config.yaml
norm_eps: 1e-05
attn_scale: 0.177
init_std_qkv: 0.0573
decay_shape: "sqrt"
Each number is 200 + 20 x the weight over its row's rms, rounded and kept within 0 to 999. Layers, rows and columns count from 0. The size before them is the row's rms in percent of the matrix's.

# k: layer 3 attention key, 128x128, rms 0.0998, rows 88-95, columns 0-63
# q: layer 3 attention query, 128x128, rms 0.1, rows 89-95, columns 0-63
# v: layer 3 attention value, 128x128, rms 0.0844, rows 64-80, columns 0-63
# o: layer 3 attention output (transposed), 128x128, rms 0.15, rows 64-80, columns 0-63
k88,104,138,205,172,187,192,204,215,202,187,226,175,218,178,181,206,196,191,212,185,202,210,187,199,196,205,185,194,183,217,214,190,200,188,192,160,171,222,231,227,204,183,197,161,205,192,243,212,193,202,200,178,187,219,192,208,173,188,197,170,223,209,195,205,224
q89,101,212,218,189,231,185,201,181,182,223,162,172,187,206,225,246,246,221,203,223,176,210,216,228,233,194,202,178,181,188,186,210,232,215,230,189,225,193,227,204,174,211,226,241,194,187,248,220,193,199,196,217,204,207,172,215,201,215,210,198,198,188,212,178,203
k89,090,216,197,226,201,241,180,194,166,225,230,185,216,230,219,208,186,181,222,192,226,206,215,198,215,193,214,251,208,206,226,207,208,208,227,193,203,219,223,199,216,227,185,229,178,241,194,187,186,179,204,200,212,192,219,223,205,205,199,217,206,216,186,175,190
q90,100,188,194,184,214,172,173,227,186,211,212,177,223,179,208,201,178,204,224,199,202,221,177,173,219,205,217,174,200,192,174,199,201,180,216,201,198,183,186,210,221,145,209,178,196,242,187,223,206,211,168,195,197,203,202,184,197,257,201,177,237,237,239,208,195
k90,112,196,200,214,219,212,205,185,230,211,198,173,194,172,171,243,220,175,218,179,215,199,188,212,206,205,207,218,230,176,178,193,193,194,197,194,189,213,186,201,216,212,237,214,196,176,211,207,197,185,238,179,187,202,210,218,190,194,227,211,203,199,166,207,222
q91,091,181,187,223,207,210,179,155,212,164,194,199,195,196,165,197,249,218,204,196,173,206,182,196,191,215,218,217,179,196,193,205,202,190,180,181,209,190,170,191,211,191,242,203,236,194,207,228,217,212,188,224,169,208,184,200,197,194,209,178,201,228,207,177,192
k91,092,214,178,235,187,206,227,216,240,240,190,187,223,210,203,238,190,186,209,174,225,193,197,204,209,196,197,191,191,186,188,186,219,210,184,176,187,185,223,190,216,205,211,190,198,216,207,170,199,183,270,177,218,199,187,207,165,198,217,237,250,176,164,201,199
q92,091,191,186,182,204,217,211,168,259,226,198,215,202,184,204,212,225,238,184,217,192,197,177,195,166,173,200,191,197,196,175,211,199,187,199,198,182,191,211,196,196,182,188,205,181,194,228,221,187,213,223,175,203,180,186,201,226,232,211,213,197,198,202,217,161
k92,099,167,228,193,189,176,190,193,196,235,210,232,209,215,222,210,188,205,248,216,184,199,178,197,197,210,185,225,195,229,195,193,214,208,185,177,187,217,221,198,209,227,172,197,222,190,191,164,206,209,168,186,155,170,230,196,179,192,165,211,170,200,210,188,227
q93,095,199,182,245,152,172,191,196,222,210,202,204,207,200,202,202,213,221,207,207,184,199,202,198,196,211,215,225,172,181,198,207,197,192,209,237,216,190,173,172,232,206,193,182,219,237,227,179,216,163,188,205,231,186,203,171,205,221,231,237,202,196,183,218,252
k93,097,209,173,187,206,182,233,212,205,163,168,156,169,207,166,203,221,207,198,195,225,223,227,219,164,189,194,167,196,209,230,198,200,205,198,177,203,186,193,197,198,187,229,178,194,181,170,204,191,244,232,207,199,171,171,223,193,168,214,166,209,202,191,185,198
q94,102,183,190,222,209,196,205,222,189,196,187,198,236,183,191,205,194,192,207,219,198,231,196,186,177,195,183,243,212,208,193,207,203,174,212,194,205,170,191,180,227,196,185,142,169,205,213,204,194,222,221,225,211,194,204,181,194,199,206,203,206,228,182,263,217
k94,104,158,224,223,177,187,176,204,212,213,172,221,178,196,168,206,183,195,197,182,158,212,212,191,204,190,237,192,200,183,193,187,209,217,185,219,216,193,205,220,218,185,224,216,210,193,193,226,222,201,235,162,219,173,173,232,194,209,219,175,222,199,206,208,189
q95,087,186,222,221,204,194,166,189,217,194,189,166,183,181,201,176,194,222,203,210,212,220,213,170,182,177,186,165,166,201,212,235,199,180,213,195,206,223,202,206,221,231,183,172,205,202,197,250,220,223,153,166,174,238,213,193,178,212,213,187,210,202,189,173,222
k95,087,208,180,181,212,182,169,230,192,196,190,207,209,207,171,185,199,190,190,185,198,188,193,233,190,209,208,192,207,182,205,212,167,201,197,232,217,186,152,174,146,194,194,206,216,206,160,199,194,218,211,222,205,175,199,194,246,205,176,216,177,207,207,208,221
v64,108,153,220,187,189,195,211,195,189,193,190,200,213,193,210,207,211,202,217,203,206,189,206,186,199,188,190,170,195,210,198,204,196,232,235,207,207,210,172,198,234,225,200,208,194,168,194,149,196,200,172,225,169,187,189,192,206,212,219,147,187,224,175,228,227
o64,104,218,200,145,191,197,207,194,220,194,205,224,173,199,173,218,217,201,201,197,197,191,210,182,215,204,197,210,193,180,196,225,201,184,183,200,185,213,214,217,183,198,204,198,239,191,197,245,211,198,174,154,196,213,240,185,174,217,194,222,199,199,235,184,208
v65,104,207,159,206,212,190,184,205,205,230,188,176,212,243,209,197,220,222,199,244,195,216,184,176,226,200,149,194,202,205,193,194,202,220,238,202,173,189,195,203,185,235,196,208,157,172,188,205,176,213,199,197,188,209,201,188,232,191,185,194,177,217,237,191,217
o65,092,202,202,171,239,226,235,200,208,188,207,226,192,177,217,209,210,217,180,210,176,193,160,217,209,203,236,198,213,190,176,182,215,208,177,175,193,189,200,189,186,177,253,223,233,204,195,209,220,176,197,192,213,171,213,233,172,197,243,201,250,226,179,197,204
v66,098,207,193,195,216,218,225,204,253,163,186,233,196,165,197,202,243,225,229,224,194,230,202,194,200,191,212,210,182,190,237,178,193,162,240,189,174,207,213,195,180,214,171,190,218,206,194,164,201,203,190,166,205,204,197,217,216,201,201,189,229,212,170,200,184
o66,101,209,219,209,186,207,170,175,226,211,177,197,219,222,236,206,210,180,207,188,171,173,176,199,211,227,201,186,218,184,193,225,203,214,193,193,208,188,198,171,185,185,205,172,186,172,204,222,248,188,173,209,199,243,200,130,202,195,223,207,234,176,217,182,218
v67,092,201,185,237,183,201,207,204,176,184,216,186,209,228,178,206,215,207,175,200,194,188,194,193,217,188,202,218,190,190,198,220,259,232,232,218,211,215,162,226,211,178,201,226,208,195,240,242,203,222,157,193,186,190,174,166,219,204,182,236,167,177,174,206,225
o67,093,185,197,181,194,207,195,190,208,201,182,206,189,187,234,226,226,194,217,197,191,216,230,229,218,227,198,182,200,221,227,215,208,192,212,191,176,198,224,219,203,214,240,220,175,206,181,168,194,219,202,222,184,194,242,225,190,195,172,179,211,215,237,208,167
v68,085,177,229,191,182,194,217,187,193,250,206,195,181,196,199,188,205,196,174,189,222,201,216,187,197,214,213,246,176,194,162,184,183,176,211,184,225,215,191,217,227,181,165,225,235,191,195,208,204,170,213,158,222,225,208,187,229,186,194,251,216,211,234,189,181
o68,082,195,208,212,195,183,203,198,210,171,163,213,214,200,171,165,202,201,189,198,200,172,190,170,209,205,205,164,197,218,210,191,227,172,222,195,188,198,235,242,217,213,225,190,209,191,189,223,185,195,192,243,218,170,195,196,145,179,206,169,168,166,224,203,221
v69,100,224,184,188,171,197,175,207,249,202,186,186,221,185,186,196,193,207,227,233,213,195,209,180,202,188,202,205,151,174,187,159,217,199,201,216,197,185,209,220,185,225,189,204,183,222,189,233,210,155,192,222,211,220,241,192,219,232,161,218,224,214,186,173,172
o69,101,199,214,231,225,225,219,188,173,187,186,194,198,179,207,207,199,186,176,204,202,204,179,193,184,230,209,218,207,231,195,235,170,207,221,197,184,206,218,188,191,207,195,195,192,167,228,205,208,183,229,178,217,191,166,171,160,163,231,167,199,190,200,184,213
v70,097,196,190,211,183,203,182,223,194,210,224,168,217,236,194,223,223,215,191,224,186,171,195,190,209,186,203,214,182,169,176,224,197,241,218,183,213,215,207,201,178,218,200,208,205,193,200,246,207,160,166,194,222,175,204,155,199,241,214,196,232,211,199,197,219
o70,098,202,197,204,221,179,235,187,230,201,221,220,223,148,205,209,202,204,207,187,195,187,208,189,218,178,237,230,183,221,188,198,203,163,189,174,186,188,192,231,209,211,187,165,214,192,184,198,177,195,181,205,199,191,192,217,165,176,177,197,205,215,156,168,209
v71,091,177,217,167,184,200,203,187,218,175,215,215,188,178,192,231,212,192,231,201,233,171,212,197,233,216,182,191,198,234,216,133,201,210,234,207,219,187,205,167,198,192,204,176,209,206,221,200,233,227,186,205,188,186,189,217,200,176,159,203,241,190,233,197,204
o71,096,189,194,221,200,185,184,226,231,206,164,200,234,248,207,200,196,211,189,227,195,246,191,194,199,169,209,194,185,209,221,220,201,171,206,201,194,186,213,205,206,190,232,234,179,207,168,233,192,221,242,189,259,197,209,175,180,222,204,189,210,217,209,192,187
v72,086,181,233,206,209,183,211,177,213,233,202,179,191,193,196,183,204,144,221,182,194,219,235,200,151,180,223,209,189,184,198,189,209,221,185,204,235,197,198,242,202,164,187,191,200,202,186,240,199,204,201,194,180,207,204,203,208,205,215,172,209,167,193,224,197
o72,082,190,188,147,204,196,211,209,227,197,183,188,231,188,199,216,189,203,168,196,201,186,234,195,254,220,169,206,207,187,197,210,194,174,253,198,184,219,205,184,192,227,187,193,204,210,224,186,170,199,181,195,199,186,195,206,173,167,179,219,183,216,224,228,143
v73,097,171,232,183,232,182,211,189,188,208,189,198,209,224,197,210,205,204,199,207,226,215,218,232,209,209,198,239,221,197,161,227,204,176,191,175,236,183,205,216,203,187,185,176,207,191,194,205,161,177,220,230,168,240,206,176,205,157,200,207,206,229,178,234,216
o73,093,219,179,180,189,191,206,228,187,203,223,204,223,210,177,183,198,205,193,183,222,211,179,175,179,193,204,184,178,222,218,173,216,229,218,200,212,203,244,203,214,207,222,209,187,212,211,239,223,232,177,181,244,147,211,201,203,225,226,187,194,196,169,161,167
v74,105,179,235,190,217,185,189,199,208,198,183,213,185,226,196,195,202,176,224,198,191,208,223,216,216,226,198,209,222,252,168,173,213,199,217,191,209,172,190,234,189,197,213,185,198,190,215,193,195,218,191,242,196,211,188,235,230,224,183,190,186,206,191,190,218
o74,095,186,224,196,227,176,211,202,169,227,209,194,241,220,184,241,179,207,208,196,200,197,177,189,195,218,236,167,181,178,207,225,182,173,199,215,185,214,218,178,177,201,206,204,250,227,197,199,196,194,230,177,229,186,217,210,213,177,182,192,175,224,188,210,219
v75,100,207,195,195,204,205,223,210,202,201,213,217,200,179,195,182,223,159,184,197,197,208,194,222,157,198,209,208,227,204,223,214,208,201,182,202,213,202,202,171,197,200,212,199,221,181,189,200,232,211,206,228,199,197,184,215,189,181,249,189,179,214,185,218,198
o75,098,219,178,182,218,203,170,193,227,217,173,181,171,234,223,208,202,218,227,186,225,198,220,206,228,206,164,206,174,194,176,206,212,199,208,198,196,184,200,180,212,191,190,201,210,231,197,216,240,183,201,199,215,195,219,204,174,229,162,167,206,204,207,175,197
v76,098,205,185,200,196,208,224,211,182,147,222,215,179,174,201,195,183,183,228,186,211,186,159,202,218,204,212,137,197,182,220,171,191,177,219,213,173,197,213,199,183,241,216,214,163,193,184,188,218,226,187,209,227,176,204,190,217,241,202,181,201,168,203,190,227
o76,098,219,220,209,219,244,193,218,203,177,222,191,198,230,216,214,206,196,200,228,202,186,242,193,185,172,210,189,204,207,198,210,206,200,162,171,215,196,186,176,211,211,195,231,224,220,184,179,205,205,214,207,210,237,164,200,229,193,195,205,178,194,180,246,173
v77,099,158,206,225,184,188,201,231,194,164,151,155,181,211,216,192,191,177,156,196,186,223,171,215,202,189,178,214,170,217,202,221,216,233,201,194,229,214,195,198,212,202,170,227,207,162,222,231,209,192,190,238,190,210,189,195,199,185,186,223,198,219,186,226,218
o77,097,226,179,191,216,208,183,220,195,207,228,216,223,192,180,199,187,206,229,175,225,193,206,188,227,240,233,201,196,188,198,184,217,168,203,171,209,207,200,228,194,171,212,206,172,230,192,179,222,211,188,201,207,188,224,213,161,211,206,214,171,205,225,178,176
v78,092,221,199,214,200,191,198,186,189,199,199,205,199,173,202,165,182,211,223,219,205,200,217,202,185,213,245,243,201,260,195,172,198,205,183,211,213,189,161,201,206,161,220,176,215,197,204,174,216,219,206,207,203,189,186,197,197,164,176,189,197,212,194,194,181
o78,094,187,186,190,199,197,190,210,202,178,206,184,145,239,202,199,207,215,210,207,211,205,173,225,187,166,175,206,215,153,205,235,195,183,222,193,206,221,211,197,173,209,172,219,206,207,212,173,185,173,220,165,211,186,214,208,183,209,201,185,186,191,226,163,244
v79,095,198,207,203,197,175,168,214,202,234,205,185,227,210,198,253,199,182,192,145,191,179,210,220,199,206,202,209,209,156,227,200,209,196,217,212,217,219,196,223,177,195,239,169,188,191,190,240,188,198,221,191,199,184,233,194,212,209,191,216,193,180,207,219,188
o79,096,182,177,189,178,183,200,171,216,184,176,207,221,176,193,171,197,223,169,198,199,193,221,194,216,200,194,199,203,231,189,171,201,195,174,223,186,178,209,199,205,207,173,214,175,196,202,177,158,221,221,180,189,172,198,185,213,209,216,176,240,216,220,214,166
v80,091,188,178,181,216,190,216,186,220,200,182,213,190,204,165,161,248,222,235,202,202,254,150,196,207,225,208,176,186,196,211,187,203,205,213,212,192,223,156,205,199,222,205,193,170,194,220,181,169,221,179,210,189,216,165,207,208,207,205,188,214,198,204,200,224
o80,092,208,213,196,208,218,162,241,227,186,214,246,175,198,218,185,162,171,201,227,185,203,195,246,206,205,175,194,238,171,195,172,206,207,170,171,226,170,233,189,194,174,178,221,231,196,178,177,251,177,194,219,189,185,203,197,195,180,193,230,231,214,198,210,188